From a checkpoint of a small transformer trained on Wikipedia: 4 heads of 32 (1 for keys and values), untied embeddings.
Each number is 200 + 20 x the weight over its row's rms, rounded and kept within 0 to 999. Layers, rows and columns count from 0. The size before them is the row's rms in percent of the matrix's.

# layer 9 MLP up, 320x128, rms 0.102, rows 41-59, columns 0-127
095,167,207,207,228,239,169,165,214,197,182,196,156,209,191,240,220,193,217,220,183,229,197,211,181,222,194,180,183,191,197,198,217,222,191,228,224,214,210,198,211,185,181,210,207,190,222,200,211,196,214,183,219,168,177,193,207,204,203,183,195,193,212,224,184,206,206,196,183,254,172,209,191,191,194,180,183,169,188,196,185,179,240,188,159,193,227,194,164,192,152,203,225,203,170,212,189,187,181,228,203,210,175,201,160,186,222,169,190,181,217,163,204,169,195,218,216,214,206,194,187,209,178,215,205,244,211,189,215
094,218,202,187,221,195,173,213,192,218,189,223,193,226,221,207,185,174,233,186,218,177,230,183,223,188,188,216,196,204,160,218,183,185,190,208,167,197,229,164,220,195,206,220,179,216,203,179,197,187,168,181,205,209,179,184,195,226,237,222,231,194,215,176,155,170,164,172,199,201,187,183,210,238,217,201,207,205,197,206,192,185,222,170,171,172,189,197,227,220,191,210,176,184,207,207,221,186,230,192,220,219,182,220,223,192,209,224,196,182,201,205,187,270,235,213,176,188,185,178,198,204,187,193,208,208,192,216,170
107,208,193,218,195,207,208,209,198,179,197,219,221,210,188,165,167,196,172,213,203,183,188,239,221,193,193,211,201,201,211,203,178,170,202,178,195,215,219,200,221,197,185,220,181,210,176,230,178,202,192,226,161,183,195,184,234,210,237,225,228,202,220,182,215,208,200,190,197,188,159,196,213,190,236,235,184,223,190,209,209,227,207,179,200,163,234,185,222,202,171,162,171,218,202,222,196,168,204,209,203,183,205,177,225,202,218,208,208,201,180,233,178,199,245,217,192,234,183,158,202,176,196,220,220,236,167,186,213
099,201,205,187,230,215,160,192,187,203,204,204,175,190,196,206,202,155,220,206,195,241,195,205,198,167,207,210,250,171,191,197,190,201,201,206,225,202,214,198,164,227,191,193,193,201,232,176,198,211,190,200,225,200,202,217,187,177,190,211,189,173,185,212,191,203,163,207,220,164,185,176,188,208,184,201,194,215,207,220,209,170,166,222,208,201,209,182,168,222,245,201,197,184,167,180,223,151,183,213,161,205,213,184,187,229,186,214,193,204,223,212,213,177,211,207,216,214,208,242,203,174,186,186,253,196,170,165,211
100,202,175,220,204,195,201,203,173,155,215,212,210,231,196,211,245,223,224,187,180,205,182,208,207,190,198,211,222,175,217,226,197,244,174,200,192,222,206,235,204,204,193,214,238,222,207,224,212,219,206,216,180,224,249,165,203,147,208,223,194,165,168,220,199,185,209,177,191,190,193,194,192,216,209,161,204,209,213,176,194,203,228,219,195,193,224,210,190,191,191,199,193,172,198,173,192,247,181,204,181,216,210,221,231,181,227,204,212,198,214,197,195,190,182,188,211,200,209,190,217,216,156,186,180,237,212,173,217
091,152,206,214,196,168,186,167,193,230,194,168,191,225,189,203,189,228,198,254,212,222,231,160,182,209,188,208,200,211,208,175,197,201,192,187,185,213,244,188,229,180,230,218,198,203,182,200,207,177,184,197,201,246,220,153,201,179,231,224,183,211,192,197,183,199,177,168,210,192,208,187,206,209,171,231,178,193,178,168,211,172,204,196,222,198,176,194,230,199,195,197,232,185,216,201,235,190,195,202,218,180,217,197,208,169,175,194,200,200,212,203,206,203,170,224,198,203,160,233,207,209,173,189,186,199,230,183,186
102,206,196,216,193,217,210,186,202,216,211,155,164,223,202,192,200,200,191,219,183,164,231,207,258,216,205,215,232,171,186,220,194,189,212,197,192,182,235,197,213,202,209,229,206,238,189,194,201,173,221,187,212,206,208,221,233,168,233,199,206,171,205,212,216,196,192,192,201,210,200,223,189,200,187,212,190,207,219,178,167,237,151,201,189,188,204,160,194,242,155,215,213,215,210,205,188,209,223,228,214,198,207,180,227,200,197,178,196,196,206,211,195,235,179,203,187,214,218,207,203,238,179,191,230,243,190,176,182
101,174,210,190,200,179,194,246,224,202,208,207,179,212,198,174,192,207,189,152,182,210,193,229,225,212,209,145,201,228,187,204,207,224,236,224,200,191,181,225,194,200,200,219,190,186,236,195,178,216,200,164,219,208,168,173,194,223,186,192,192,190,183,222,229,210,199,184,194,200,186,229,214,136,212,221,195,229,221,168,187,171,198,204,210,194,199,181,199,221,183,233,161,232,219,171,202,173,177,221,180,209,187,211,203,189,207,222,184,205,170,205,196,176,200,205,176,219,179,175,198,188,201,173,205,195,173,186,191
106,243,204,215,200,225,197,201,152,168,203,189,205,191,195,206,215,193,187,200,197,173,165,215,202,223,245,202,205,172,167,182,156,185,228,202,206,173,183,216,211,192,164,190,180,185,201,201,192,181,193,187,234,219,211,192,208,188,213,190,192,221,189,192,195,184,165,226,209,159,186,202,208,205,196,217,187,204,175,182,173,206,224,203,193,183,252,183,202,214,222,245,164,166,191,196,198,192,173,234,197,206,176,183,199,178,215,234,198,203,225,185,217,237,218,208,219,173,202,207,246,211,189,194,192,186,208,214,193
084,204,216,158,192,221,219,163,208,183,194,187,214,203,161,169,198,209,217,207,206,194,185,223,213,211,201,215,175,185,204,204,184,216,192,167,209,218,208,207,206,209,165,185,226,194,180,181,226,206,220,206,201,183,230,216,210,204,223,231,215,187,215,211,209,195,178,198,234,219,202,243,195,206,185,227,197,167,195,180,212,181,225,192,205,222,169,210,228,229,205,199,204,210,213,210,201,191,195,177,169,234,189,200,197,174,178,206,206,229,133,207,209,216,181,189,159,226,199,217,150,185,217,180,214,170,246,195,202
101,172,209,214,217,180,199,171,168,206,188,188,200,211,239,222,191,181,201,228,161,199,196,193,214,208,196,196,195,221,214,211,211,193,167,160,193,229,195,224,199,215,190,242,212,175,202,191,207,204,179,193,186,203,185,213,192,194,203,195,211,210,221,178,178,202,213,209,195,187,210,220,209,218,152,224,185,199,200,176,231,188,214,181,245,200,186,174,181,196,201,195,184,220,219,186,205,192,191,200,179,206,173,120,198,175,191,166,187,210,159,223,179,217,164,219,199,218,205,229,208,185,235,226,210,199,208,239,216
105,223,231,221,162,181,193,187,193,250,161,187,189,213,203,174,212,222,188,159,153,188,189,188,226,201,203,183,176,212,229,200,182,157,207,174,193,212,200,177,206,188,214,205,208,162,190,175,166,200,171,188,233,236,214,198,172,191,201,185,209,194,189,179,173,188,171,207,219,204,207,198,222,194,207,191,206,212,171,205,215,207,214,230,223,210,212,187,202,212,204,228,212,189,171,205,210,190,190,217,155,198,204,195,215,225,165,143,203,215,186,217,218,180,212,185,202,176,184,207,178,173,201,203,194,228,178,210,187
093,193,204,201,206,221,194,195,194,191,225,210,182,202,200,222,170,164,234,203,196,238,182,167,222,217,245,185,247,179,187,210,186,168,185,196,201,216,195,193,218,203,185,201,212,188,237,204,194,210,206,192,151,207,178,189,209,240,200,173,170,181,207,197,193,232,185,206,186,192,192,163,189,183,229,196,239,208,199,149,195,173,191,189,169,199,200,179,191,208,183,234,186,208,203,211,161,196,223,249,196,181,218,189,181,219,246,190,205,182,220,215,200,191,204,215,204,190,214,202,175,205,225,211,220,189,226,193,180
090,191,261,220,204,227,216,203,162,140,198,184,222,203,198,199,218,165,194,204,208,209,230,198,210,192,229,173,193,164,235,189,216,232,199,194,173,157,194,181,166,237,204,196,212,205,207,205,204,208,209,219,190,195,220,192,180,213,193,193,220,184,199,195,223,197,174,217,198,179,196,198,223,173,180,210,228,194,193,168,246,198,191,197,216,165,198,207,183,219,185,224,199,201,200,191,198,241,206,197,207,192,209,209,236,192,172,223,193,167,168,227,209,184,225,223,233,216,211,199,199,225,201,184,211,230,208,201,210
100,198,154,182,195,186,212,190,231,204,197,187,185,212,203,160,211,217,226,229,139,221,178,216,215,230,218,219,193,196,199,201,205,189,218,221,210,225,217,185,183,208,177,183,199,180,165,204,198,173,214,200,188,235,201,219,219,217,194,171,190,231,183,184,185,216,208,185,166,185,218,206,215,231,176,210,217,209,190,196,215,240,200,232,182,198,189,230,217,237,217,203,187,203,199,205,156,214,176,224,181,218,219,199,192,244,207,215,175,163,210,197,179,193,183,216,166,211,192,202,202,229,195,224,202,236,180,212,203
103,205,201,216,222,199,172,243,207,199,216,192,220,206,193,160,176,206,248,199,196,198,191,203,192,209,171,173,203,217,229,191,200,205,217,220,187,205,213,239,191,188,175,206,200,225,189,201,192,162,219,182,167,222,193,203,192,233,184,186,219,209,208,227,199,203,158,202,200,242,203,190,200,196,204,206,201,187,256,186,197,203,211,208,178,164,197,202,211,181,247,200,231,180,211,187,197,227,236,175,215,186,245,195,189,172,187,243,219,225,203,185,211,214,217,187,209,199,183,174,242,212,210,218,206,182,198,176,211
098,171,226,204,159,201,200,218,176,219,198,194,199,221,211,233,212,186,234,187,197,180,172,202,206,160,193,176,212,198,158,212,170,206,199,224,209,206,207,205,180,201,179,195,226,191,228,239,175,168,223,178,225,224,184,216,198,236,202,238,214,222,193,204,183,199,240,222,193,185,186,205,233,168,215,184,169,208,176,214,172,202,210,177,196,190,242,198,206,208,152,188,234,187,216,223,192,215,192,187,193,197,221,201,216,191,192,204,174,175,187,191,176,187,218,206,177,197,196,204,199,215,165,241,215,205,179,180,185
114,211,220,183,213,173,203,181,207,193,191,210,218,202,187,189,226,218,165,183,200,219,184,199,191,237,190,210,160,210,168,184,161,210,217,190,184,195,189,214,153,198,219,218,195,217,225,184,211,240,197,201,197,189,193,193,215,228,200,171,184,143,202,212,182,222,158,150,192,225,218,223,196,196,199,228,205,186,191,186,190,203,180,198,194,207,216,215,181,145,186,217,187,198,195,199,180,188,203,194,185,212,206,208,215,186,182,198,198,172,172,216,207,179,199,180,209,214,187,168,209,218,220,237,191,191,176,243,151
097,201,171,221,176,182,177,216,204,173,210,198,205,206,230,184,189,209,195,225,211,197,200,199,200,195,186,183,206,161,188,187,240,184,203,218,204,206,187,213,234,201,163,196,169,143,205,172,224,177,219,187,181,170,197,183,177,217,206,185,152,203,185,195,169,221,202,184,221,182,199,216,180,213,182,230,216,187,204,179,226,175,201,192,244,162,196,170,227,247,196,173,183,201,204,165,204,156,189,206,208,212,209,220,175,216,220,191,208,186,216,199,194,217,188,161,205,191,217,204,164,195,207,213,201,213,192,207,220
# layer 9 MLP down (transposed), 320x128, rms 0.266, rows 41-58, columns 0-127
098,210,189,188,185,158,219,182,216,215,214,203,195,207,220,159,189,224,223,228,211,225,221,208,183,195,220,186,210,175,217,184,165,207,211,198,194,194,212,188,207,152,204,208,192,155,204,193,185,178,195,194,188,232,205,221,229,207,159,186,189,201,222,237,184,203,190,209,160,206,213,172,190,173,208,205,200,165,220,200,204,185,175,156,158,245,184,211,211,219,184,196,216,198,222,174,216,184,208,182,208,203,181,230,200,219,175,175,191,177,205,189,214,196,177,235,186,180,213,191,200,202,207,236,216,173,162,202,183
100,219,160,210,209,199,170,184,199,203,218,198,194,206,196,193,187,198,182,207,192,203,203,212,234,195,237,204,236,209,230,199,209,199,210,211,209,181,189,183,150,184,209,164,209,205,185,186,191,216,189,199,166,190,181,190,205,212,225,201,176,205,195,173,204,190,220,192,225,207,199,191,181,206,174,243,219,189,160,248,166,164,196,213,180,180,176,191,187,232,192,202,185,231,216,221,180,192,196,192,231,167,201,229,219,171,185,185,236,246,204,195,197,212,221,197,233,204,175,189,185,183,175,198,163,156,208,212,204
099,174,203,209,228,187,180,189,231,207,231,209,219,200,212,196,225,198,188,170,210,209,217,159,216,191,199,216,186,239,166,191,205,199,170,222,187,208,179,212,183,193,187,174,238,229,199,223,211,212,217,198,219,214,194,202,215,163,154,184,208,207,194,230,175,175,198,223,219,161,156,188,189,199,193,205,206,204,218,195,169,167,217,163,166,202,188,237,187,160,210,180,196,187,212,226,170,199,202,195,206,180,201,203,215,209,187,165,203,226,222,171,188,219,177,210,189,158,220,182,193,202,192,186,192,183,209,233,198
090,181,186,216,172,224,216,205,182,207,255,162,166,204,219,232,204,182,207,200,189,175,220,237,206,176,177,212,224,209,187,205,229,199,222,189,191,209,163,242,216,173,223,185,224,193,197,199,193,185,198,207,229,203,213,208,194,264,227,209,234,207,221,192,199,223,226,223,188,218,204,179,198,182,189,220,191,230,185,163,174,212,229,201,153,210,208,175,224,176,217,187,183,227,204,189,180,177,199,181,203,197,207,196,201,186,205,199,216,194,237,204,189,176,190,217,199,192,206,199,207,205,181,207,234,201,206,161,191
105,181,208,204,188,179,200,202,187,197,163,198,189,192,183,192,163,188,185,194,210,193,207,215,181,161,231,155,223,222,204,224,205,179,193,169,219,209,184,221,204,235,190,210,187,207,179,170,180,194,168,219,231,217,230,166,189,247,201,211,146,176,218,179,203,212,189,223,232,180,202,191,201,181,189,229,223,140,220,200,185,213,189,215,208,187,227,191,182,201,217,204,178,178,213,175,192,199,186,166,205,231,224,196,216,196,180,214,194,212,146,204,212,193,191,183,204,214,207,194,205,219,195,185,225,212,189,206,210
090,175,171,201,164,177,229,178,197,194,189,213,204,205,197,205,202,198,169,177,207,228,198,198,190,211,173,201,177,232,192,217,162,169,223,184,236,188,197,226,219,188,219,183,207,185,231,211,204,151,149,204,186,174,188,191,175,233,190,190,220,155,220,182,197,208,188,190,207,184,197,223,178,185,166,187,181,180,185,234,217,233,196,214,196,179,195,211,217,208,173,206,228,227,167,172,213,175,214,214,192,208,208,205,161,188,165,189,207,200,173,193,219,200,221,206,199,183,186,219,228,229,206,220,176,205,187,220,206
104,203,146,168,231,225,199,168,193,197,195,206,187,218,191,223,228,180,196,177,202,154,222,202,193,214,175,189,212,205,200,177,204,186,236,156,187,205,214,208,186,220,241,196,191,196,184,200,216,176,180,208,221,169,202,188,183,187,204,201,240,154,175,175,195,192,208,199,183,195,205,208,206,189,200,188,192,208,221,218,186,209,252,189,219,232,190,196,212,212,199,218,202,220,201,187,195,175,175,204,194,183,199,187,189,187,221,200,174,153,235,206,189,183,222,209,207,239,222,211,164,208,197,195,143,197,216,219,196
101,244,195,146,197,206,185,181,220,165,170,200,179,187,186,187,140,209,219,186,203,172,192,180,218,211,194,229,218,213,198,191,218,206,236,235,237,187,217,205,225,188,222,193,236,193,202,241,214,248,205,207,204,220,228,208,188,167,206,211,175,190,217,188,181,232,197,184,209,193,185,190,190,210,205,218,209,224,177,189,210,200,218,209,205,174,198,177,177,210,205,218,191,182,203,200,225,180,187,211,188,149,213,200,184,212,180,189,191,186,190,236,183,201,207,209,190,191,206,167,167,209,210,203,179,226,195,186,163
107,192,199,194,166,210,169,198,175,242,170,191,166,210,231,173,201,212,190,237,194,178,223,185,207,180,171,199,200,235,206,192,222,208,207,201,173,225,212,224,191,198,170,190,218,190,163,163,157,202,185,206,196,196,213,173,182,179,206,198,192,226,242,170,220,217,223,213,190,194,261,187,233,202,191,210,212,212,197,211,212,186,226,188,187,231,199,240,199,188,195,211,197,224,190,192,190,205,210,208,220,212,193,215,212,187,221,174,189,200,177,220,198,194,204,228,238,193,227,184,192,145,196,191,189,201,197,196,176
084,194,218,205,169,216,195,202,182,192,207,185,214,202,238,212,173,200,192,213,191,204,209,205,186,212,227,213,215,237,158,206,206,229,186,211,201,187,217,209,204,183,184,188,192,174,206,195,180,190,200,196,214,213,222,201,163,237,202,184,217,181,194,186,206,204,184,162,205,209,237,190,193,166,173,193,211,173,189,199,202,207,187,223,214,164,207,213,158,181,182,175,180,180,167,171,169,233,166,218,217,233,188,175,192,212,180,224,204,188,224,204,224,189,201,196,227,233,192,242,251,199,234,221,226,176,173,188,193
105,196,198,186,233,200,200,220,201,190,192,193,205,205,197,171,196,185,214,170,190,207,216,197,184,156,181,203,230,214,242,198,168,206,221,219,205,190,161,187,178,163,222,243,191,192,234,193,206,148,189,192,209,173,187,161,221,216,178,202,191,239,187,210,204,176,186,200,197,214,217,193,246,180,215,190,214,207,204,197,206,219,204,196,193,207,173,160,198,205,194,217,191,188,214,216,209,240,176,240,205,207,205,216,185,163,201,175,224,183,200,163,197,216,182,206,190,190,230,205,176,220,177,217,154,185,192,192,225
104,212,214,168,216,206,210,184,188,188,191,191,209,199,206,231,228,203,203,219,215,172,221,198,197,215,197,192,209,160,192,169,202,200,182,216,201,194,178,191,227,193,143,228,179,198,166,157,186,182,198,241,222,192,175,209,202,210,178,246,199,206,210,214,211,187,234,182,207,173,220,221,199,174,200,194,172,151,198,211,146,205,171,228,196,184,226,202,190,208,182,202,178,173,228,199,194,198,177,232,225,189,214,212,193,222,177,189,185,192,233,218,186,203,194,215,200,188,228,211,211,205,217,176,239,200,186,183,220
100,198,217,167,209,179,217,190,226,164,167,184,204,182,220,178,202,215,196,222,219,208,208,186,215,188,178,215,166,168,201,188,178,200,192,251,194,226,186,243,214,201,198,227,208,202,214,183,195,191,238,229,216,168,235,198,175,193,204,191,197,209,206,210,203,232,203,229,172,233,226,199,203,205,190,219,193,201,213,198,246,195,222,196,180,213,222,200,178,181,204,210,217,198,228,200,209,231,199,182,140,229,202,180,205,211,196,185,199,220,220,198,196,219,208,178,199,195,204,175,221,208,194,204,227,199,200,204,271
092,178,212,214,157,188,204,192,230,207,210,189,198,217,229,213,208,200,254,187,181,204,181,197,195,215,204,215,188,185,190,228,217,228,250,219,179,232,174,183,207,208,206,215,185,219,196,175,162,215,184,179,188,226,180,228,218,185,228,230,196,188,191,199,229,202,161,198,204,195,196,214,160,169,187,218,171,229,215,209,210,198,179,191,176,209,201,148,193,240,194,216,218,170,210,205,233,187,211,213,212,188,199,187,161,182,165,222,215,183,212,196,191,176,229,169,205,199,214,216,190,194,185,217,216,202,194,209,190
103,206,204,196,223,195,219,231,196,202,217,208,203,191,178,216,212,189,195,201,218,230,220,170,188,199,196,195,189,197,203,205,204,203,190,237,223,165,213,214,231,223,202,203,176,234,203,197,191,202,230,199,183,192,224,182,166,211,186,218,189,197,199,185,159,224,184,230,196,197,218,187,178,178,221,196,208,184,215,205,210,196,194,184,268,223,237,242,187,184,219,181,216,210,181,167,185,170,214,198,213,273,220,201,196,197,186,207,200,167,206,194,189,223,185,183,177,190,181,252,222,209,208,198,188,225,229,181,211
097,202,179,206,205,187,231,188,200,187,220,194,175,226,208,194,191,188,220,201,196,215,190,185,197,202,215,183,203,164,186,219,178,185,229,225,166,194,202,184,207,211,225,200,181,185,225,189,176,199,170,163,207,222,229,164,204,219,198,198,220,224,217,204,198,200,229,215,216,173,222,189,200,159,191,221,211,217,182,215,172,206,199,215,216,188,229,183,241,208,221,219,210,218,239,192,202,168,171,202,200,213,171,207,198,231,237,209,156,194,242,200,210,188,178,201,180,181,243,173,194,182,167,152,183,188,216,187,189
101,203,177,202,200,213,208,223,210,198,222,204,205,218,240,231,190,178,201,193,184,202,181,175,184,240,217,189,170,221,215,211,248,201,223,231,191,181,170,223,234,234,205,194,182,218,197,161,187,190,193,200,218,178,187,203,193,205,236,195,201,221,202,174,209,203,196,195,189,199,203,196,229,165,173,185,184,202,184,156,234,217,184,216,217,203,190,218,169,200,204,159,194,167,180,211,222,223,183,231,210,223,197,207,206,205,194,173,199,204,213,182,205,146,207,177,228,235,193,174,197,171,178,185,211,199,234,205,220
108,194,209,185,197,232,207,222,201,168,243,231,231,211,235,197,195,211,200,188,206,229,205,197,219,193,215,207,228,183,220,214,212,179,171,188,214,193,251,150,206,226,189,197,244,188,191,208,225,186,203,205,167,179,218,196,204,191,205,203,195,214,220,185,161,197,234,210,229,226,185,202,202,206,173,231,189,215,174,187,155,199,215,236,216,182,162,193,184,188,189,227,183,211,232,172,186,209,214,187,203,200,176,185,193,200,202,210,202,209,208,236,213,216,225,205,177,187,183,182,208,155,192,216,223,220,189,180,215
# layer 9 MLP gate, 320x128, rms 0.103, rows 42-59, columns 0-127
093,200,254,171,178,216,183,210,181,183,219,214,209,165,186,185,243,199,190,142,199,211,184,203,160,201,178,228,209,179,188,208,221,176,199,201,216,204,218,212,192,203,197,253,200,206,212,179,200,211,229,240,204,209,234,192,157,231,214,192,165,206,196,235,198,198,215,157,172,182,224,175,219,197,217,198,195,202,206,188,222,183,211,222,206,207,222,231,180,189,216,200,213,203,195,218,221,222,207,207,182,196,212,181,236,194,202,199,215,203,198,227,242,234,202,216,196,172,199,207,210,213,231,186,196,198,212,207,191
100,207,208,162,235,214,233,206,179,190,220,235,207,190,185,164,243,167,202,207,206,224,183,209,201,219,209,189,226,197,229,202,189,222,213,186,179,181,198,208,217,193,184,200,207,197,198,231,187,193,186,217,186,165,177,208,183,182,252,183,181,209,243,204,171,197,177,170,226,199,198,231,199,204,174,192,207,181,184,248,193,233,219,205,188,187,208,191,230,199,185,232,180,180,217,193,194,186,230,202,197,193,195,243,201,191,194,210,193,222,189,219,206,166,171,191,208,218,150,180,234,193,207,188,186,198,182,175,198
099,206,202,213,173,217,194,217,204,193,220,188,210,215,192,151,183,186,212,197,198,208,191,229,200,186,195,190,162,244,196,206,147,189,163,179,201,191,228,159,196,196,206,223,214,155,210,201,196,203,191,213,225,227,215,208,159,181,213,243,231,207,182,191,210,209,192,202,163,194,244,190,176,202,189,171,194,179,215,223,187,237,159,196,198,196,186,197,204,178,200,218,226,193,235,197,184,230,221,198,232,190,181,175,226,191,212,187,172,200,205,214,182,203,225,184,202,213,185,191,222,238,187,214,197,209,219,204,177
096,212,231,211,208,218,214,158,207,211,189,235,199,190,183,197,185,213,185,227,205,178,174,202,196,194,207,245,248,193,180,204,202,188,176,170,213,218,198,207,221,224,179,183,217,193,233,186,181,184,202,198,237,207,202,204,208,203,203,219,216,178,239,231,213,217,186,213,217,177,180,166,197,165,223,207,240,171,156,224,218,171,206,195,210,182,224,184,208,195,181,199,242,163,188,202,171,214,200,183,206,171,201,216,215,178,194,211,213,197,197,178,188,188,155,203,237,202,195,173,236,194,202,195,196,193,208,200,169
090,209,173,219,154,175,205,196,182,156,192,184,178,177,242,208,229,200,173,177,183,185,197,189,163,194,215,218,213,208,184,183,207,235,179,208,209,196,211,191,192,207,190,184,226,229,192,213,240,221,189,208,184,183,188,196,212,184,239,147,222,202,200,174,209,198,192,208,229,197,206,164,183,245,197,219,201,195,205,203,191,187,234,214,181,190,206,228,211,207,196,202,153,195,193,201,233,173,210,194,205,212,211,221,186,247,195,230,219,218,237,211,179,196,187,211,184,205,195,188,204,218,166,189,202,210,175,182,178
108,198,191,203,164,207,186,217,212,219,180,195,188,194,179,217,237,200,242,209,194,186,184,229,199,204,201,180,222,205,235,196,265,193,210,197,203,190,210,197,212,208,213,205,241,240,204,207,188,145,211,213,208,211,222,172,226,248,170,201,200,181,209,206,197,206,202,224,195,178,198,198,174,216,222,214,225,194,231,221,210,248,194,211,180,249,167,188,192,209,196,233,191,191,169,170,195,191,203,175,184,209,218,218,202,191,205,213,169,193,194,238,194,196,207,220,220,197,208,197,187,219,203,197,168,219,196,182,171
101,193,175,200,187,197,193,179,237,221,236,211,181,222,181,153,194,212,223,216,207,215,191,218,191,248,182,194,191,199,223,222,165,227,194,216,200,206,195,193,182,167,179,248,197,203,197,166,209,199,147,203,209,217,195,206,226,225,186,191,198,189,210,229,206,196,207,183,180,204,198,228,216,197,213,206,203,225,215,168,187,236,210,209,165,223,200,215,228,178,196,186,198,189,180,186,235,193,179,238,221,180,192,199,183,192,187,220,216,194,185,179,192,192,192,229,187,215,191,188,150,154,193,175,210,163,187,203,206
103,187,203,196,251,229,217,222,223,190,181,206,198,217,219,200,204,198,200,218,188,203,201,180,233,184,186,232,174,193,267,218,201,221,194,201,205,228,163,203,171,216,173,212,187,193,144,191,189,210,197,208,223,201,203,186,215,219,223,218,212,223,212,175,176,217,219,185,195,208,218,213,201,206,169,214,193,214,185,233,207,200,213,247,204,217,152,205,189,180,169,200,210,205,202,193,222,191,202,192,211,203,188,196,224,223,182,202,180,210,179,207,221,221,232,236,213,198,232,229,164,162,175,194,197,203,200,195,173
084,180,182,209,202,215,211,205,183,205,200,218,156,194,205,209,203,194,179,183,225,190,193,195,188,182,200,203,179,239,207,164,179,213,182,220,172,181,238,189,200,207,193,180,187,220,221,196,188,205,217,203,221,187,165,199,177,218,194,126,173,200,197,186,235,211,230,212,189,210,191,194,183,218,211,194,220,213,174,250,201,193,190,173,242,205,196,246,195,200,208,215,201,191,214,235,242,168,182,211,179,231,198,184,207,220,205,166,214,173,229,215,179,168,197,198,236,215,198,199,201,191,225,223,203,195,205,185,204
105,226,246,174,178,192,210,224,193,204,200,203,207,206,158,148,245,210,142,182,201,181,219,170,171,196,167,205,208,206,173,182,193,213,194,175,225,199,209,187,190,207,189,192,238,193,206,188,198,222,192,202,213,214,200,235,198,202,202,208,191,192,177,181,200,200,239,157,216,198,232,171,202,201,222,189,195,213,217,209,218,203,163,203,195,172,225,217,223,170,195,168,201,184,207,158,194,218,194,220,238,203,175,215,198,177,201,200,193,216,223,201,189,192,215,214,191,224,197,193,228,195,201,210,196,253,191,202,196
102,209,155,171,198,197,174,189,179,193,209,259,211,192,195,210,187,222,210,206,219,207,198,211,189,215,202,195,199,179,230,196,200,202,220,202,203,173,196,225,191,205,209,198,212,199,166,208,177,205,181,164,187,206,211,205,193,188,211,212,210,196,225,174,218,203,176,182,195,215,215,179,190,205,193,223,208,187,239,164,170,196,217,213,222,177,199,201,159,225,206,184,185,147,224,187,151,198,216,241,189,202,201,238,212,209,210,202,182,220,208,247,242,232,184,201,169,188,191,223,208,233,201,220,167,194,192,177,219
099,202,153,207,201,179,167,201,198,190,197,228,176,167,189,225,233,234,202,216,212,190,237,185,171,190,203,206,228,210,223,228,196,183,212,219,208,156,185,210,203,200,205,198,178,231,207,186,195,186,189,202,225,208,219,189,177,207,182,191,212,210,215,165,208,205,183,186,212,209,211,203,204,202,177,219,234,158,185,204,208,192,207,154,215,206,193,215,180,162,200,217,158,242,209,227,151,205,188,197,197,220,241,237,224,207,221,207,205,217,212,181,206,199,170,179,175,219,200,220,214,187,209,203,185,188,233,182,189
095,207,184,204,189,199,195,213,194,216,207,198,195,196,205,197,200,223,254,234,220,170,247,225,220,224,186,211,200,169,165,169,226,187,160,167,174,211,197,209,201,170,215,212,226,226,196,224,199,198,166,240,179,175,187,195,194,190,214,213,189,197,190,222,216,231,182,210,209,197,192,215,183,208,238,211,197,206,196,218,180,223,197,216,167,224,203,204,200,176,183,190,226,193,171,221,232,191,208,220,220,171,181,221,204,198,181,163,240,229,165,188,178,178,208,205,204,190,171,163,200,189,198,208,194,171,209,218,199
104,175,194,224,186,224,200,163,215,170,169,191,196,165,140,162,228,189,200,213,201,189,191,163,215,204,182,205,206,194,221,231,219,181,223,154,196,202,178,217,197,200,224,212,161,203,230,223,229,186,197,204,197,182,203,199,210,187,181,173,217,203,230,212,190,180,204,197,247,201,219,204,214,202,188,171,186,198,158,211,206,233,201,187,170,187,193,222,195,229,181,187,250,183,234,206,204,195,203,177,226,219,228,218,198,224,207,190,207,177,184,203,186,196,207,195,178,225,221,225,188,217,213,201,199,208,203,183,180
094,179,175,228,190,222,199,230,196,207,189,172,198,182,180,211,185,207,225,193,192,196,171,206,225,216,194,189,214,191,165,220,221,212,203,183,165,223,185,223,186,187,213,225,216,214,205,225,211,195,182,225,160,209,177,163,161,216,211,172,202,211,208,192,219,206,163,174,197,214,207,201,190,155,180,207,218,205,201,174,226,227,185,222,174,202,180,223,208,190,239,162,223,206,194,231,222,177,233,230,196,198,196,217,234,201,224,239,202,216,172,202,192,185,158,230,216,196,195,200,205,210,177,197,198,227,203,226,212
103,159,229,204,169,208,222,230,213,193,199,231,195,196,210,211,211,173,223,223,187,248,226,212,218,216,222,173,179,248,215,210,181,206,206,190,203,197,185,169,199,205,177,182,195,190,189,244,193,182,233,184,216,195,207,202,187,204,198,191,209,233,180,181,223,192,223,169,217,188,207,205,209,209,227,202,233,236,217,179,178,191,210,186,233,197,222,178,204,182,187,209,181,194,198,203,194,215,170,196,203,170,193,173,196,198,198,238,232,204,187,240,203,236,176,226,186,190,208,222,184,221,195,214,158,217,196,199,158
114,227,215,215,190,198,218,217,183,191,211,209,170,184,172,175,184,198,214,166,173,221,193,172,189,203,203,181,235,212,213,225,188,227,165,203,184,214,184,178,196,165,188,223,168,208,241,204,182,210,206,188,179,169,180,215,176,203,184,200,237,207,222,223,187,175,217,201,215,179,183,186,192,249,198,197,221,238,175,197,154,185,234,227,222,200,203,184,185,183,191,202,222,183,213,214,199,193,193,224,225,210,226,219,235,194,205,164,173,207,193,201,174,215,212,182,180,197,208,216,193,158,210,173,214,192,225,199,173
096,221,203,170,208,197,164,199,239,175,186,197,218,216,202,180,183,174,211,216,197,194,199,147,170,185,184,195,210,195,200,204,174,200,188,190,220,214,186,214,197,190,193,215,219,204,203,186,205,211,184,189,220,189,202,244,175,214,173,216,200,194,242,193,198,161,216,210,181,195,219,168,227,195,224,150,190,212,222,168,204,212,193,186,184,187,225,212,188,156,190,220,190,190,207,171,165,198,207,180,220,170,174,201,171,169,184,212,216,173,162,219,164,212,209,221,212,179,206,203,205,176,236,159,189,206,185,210,185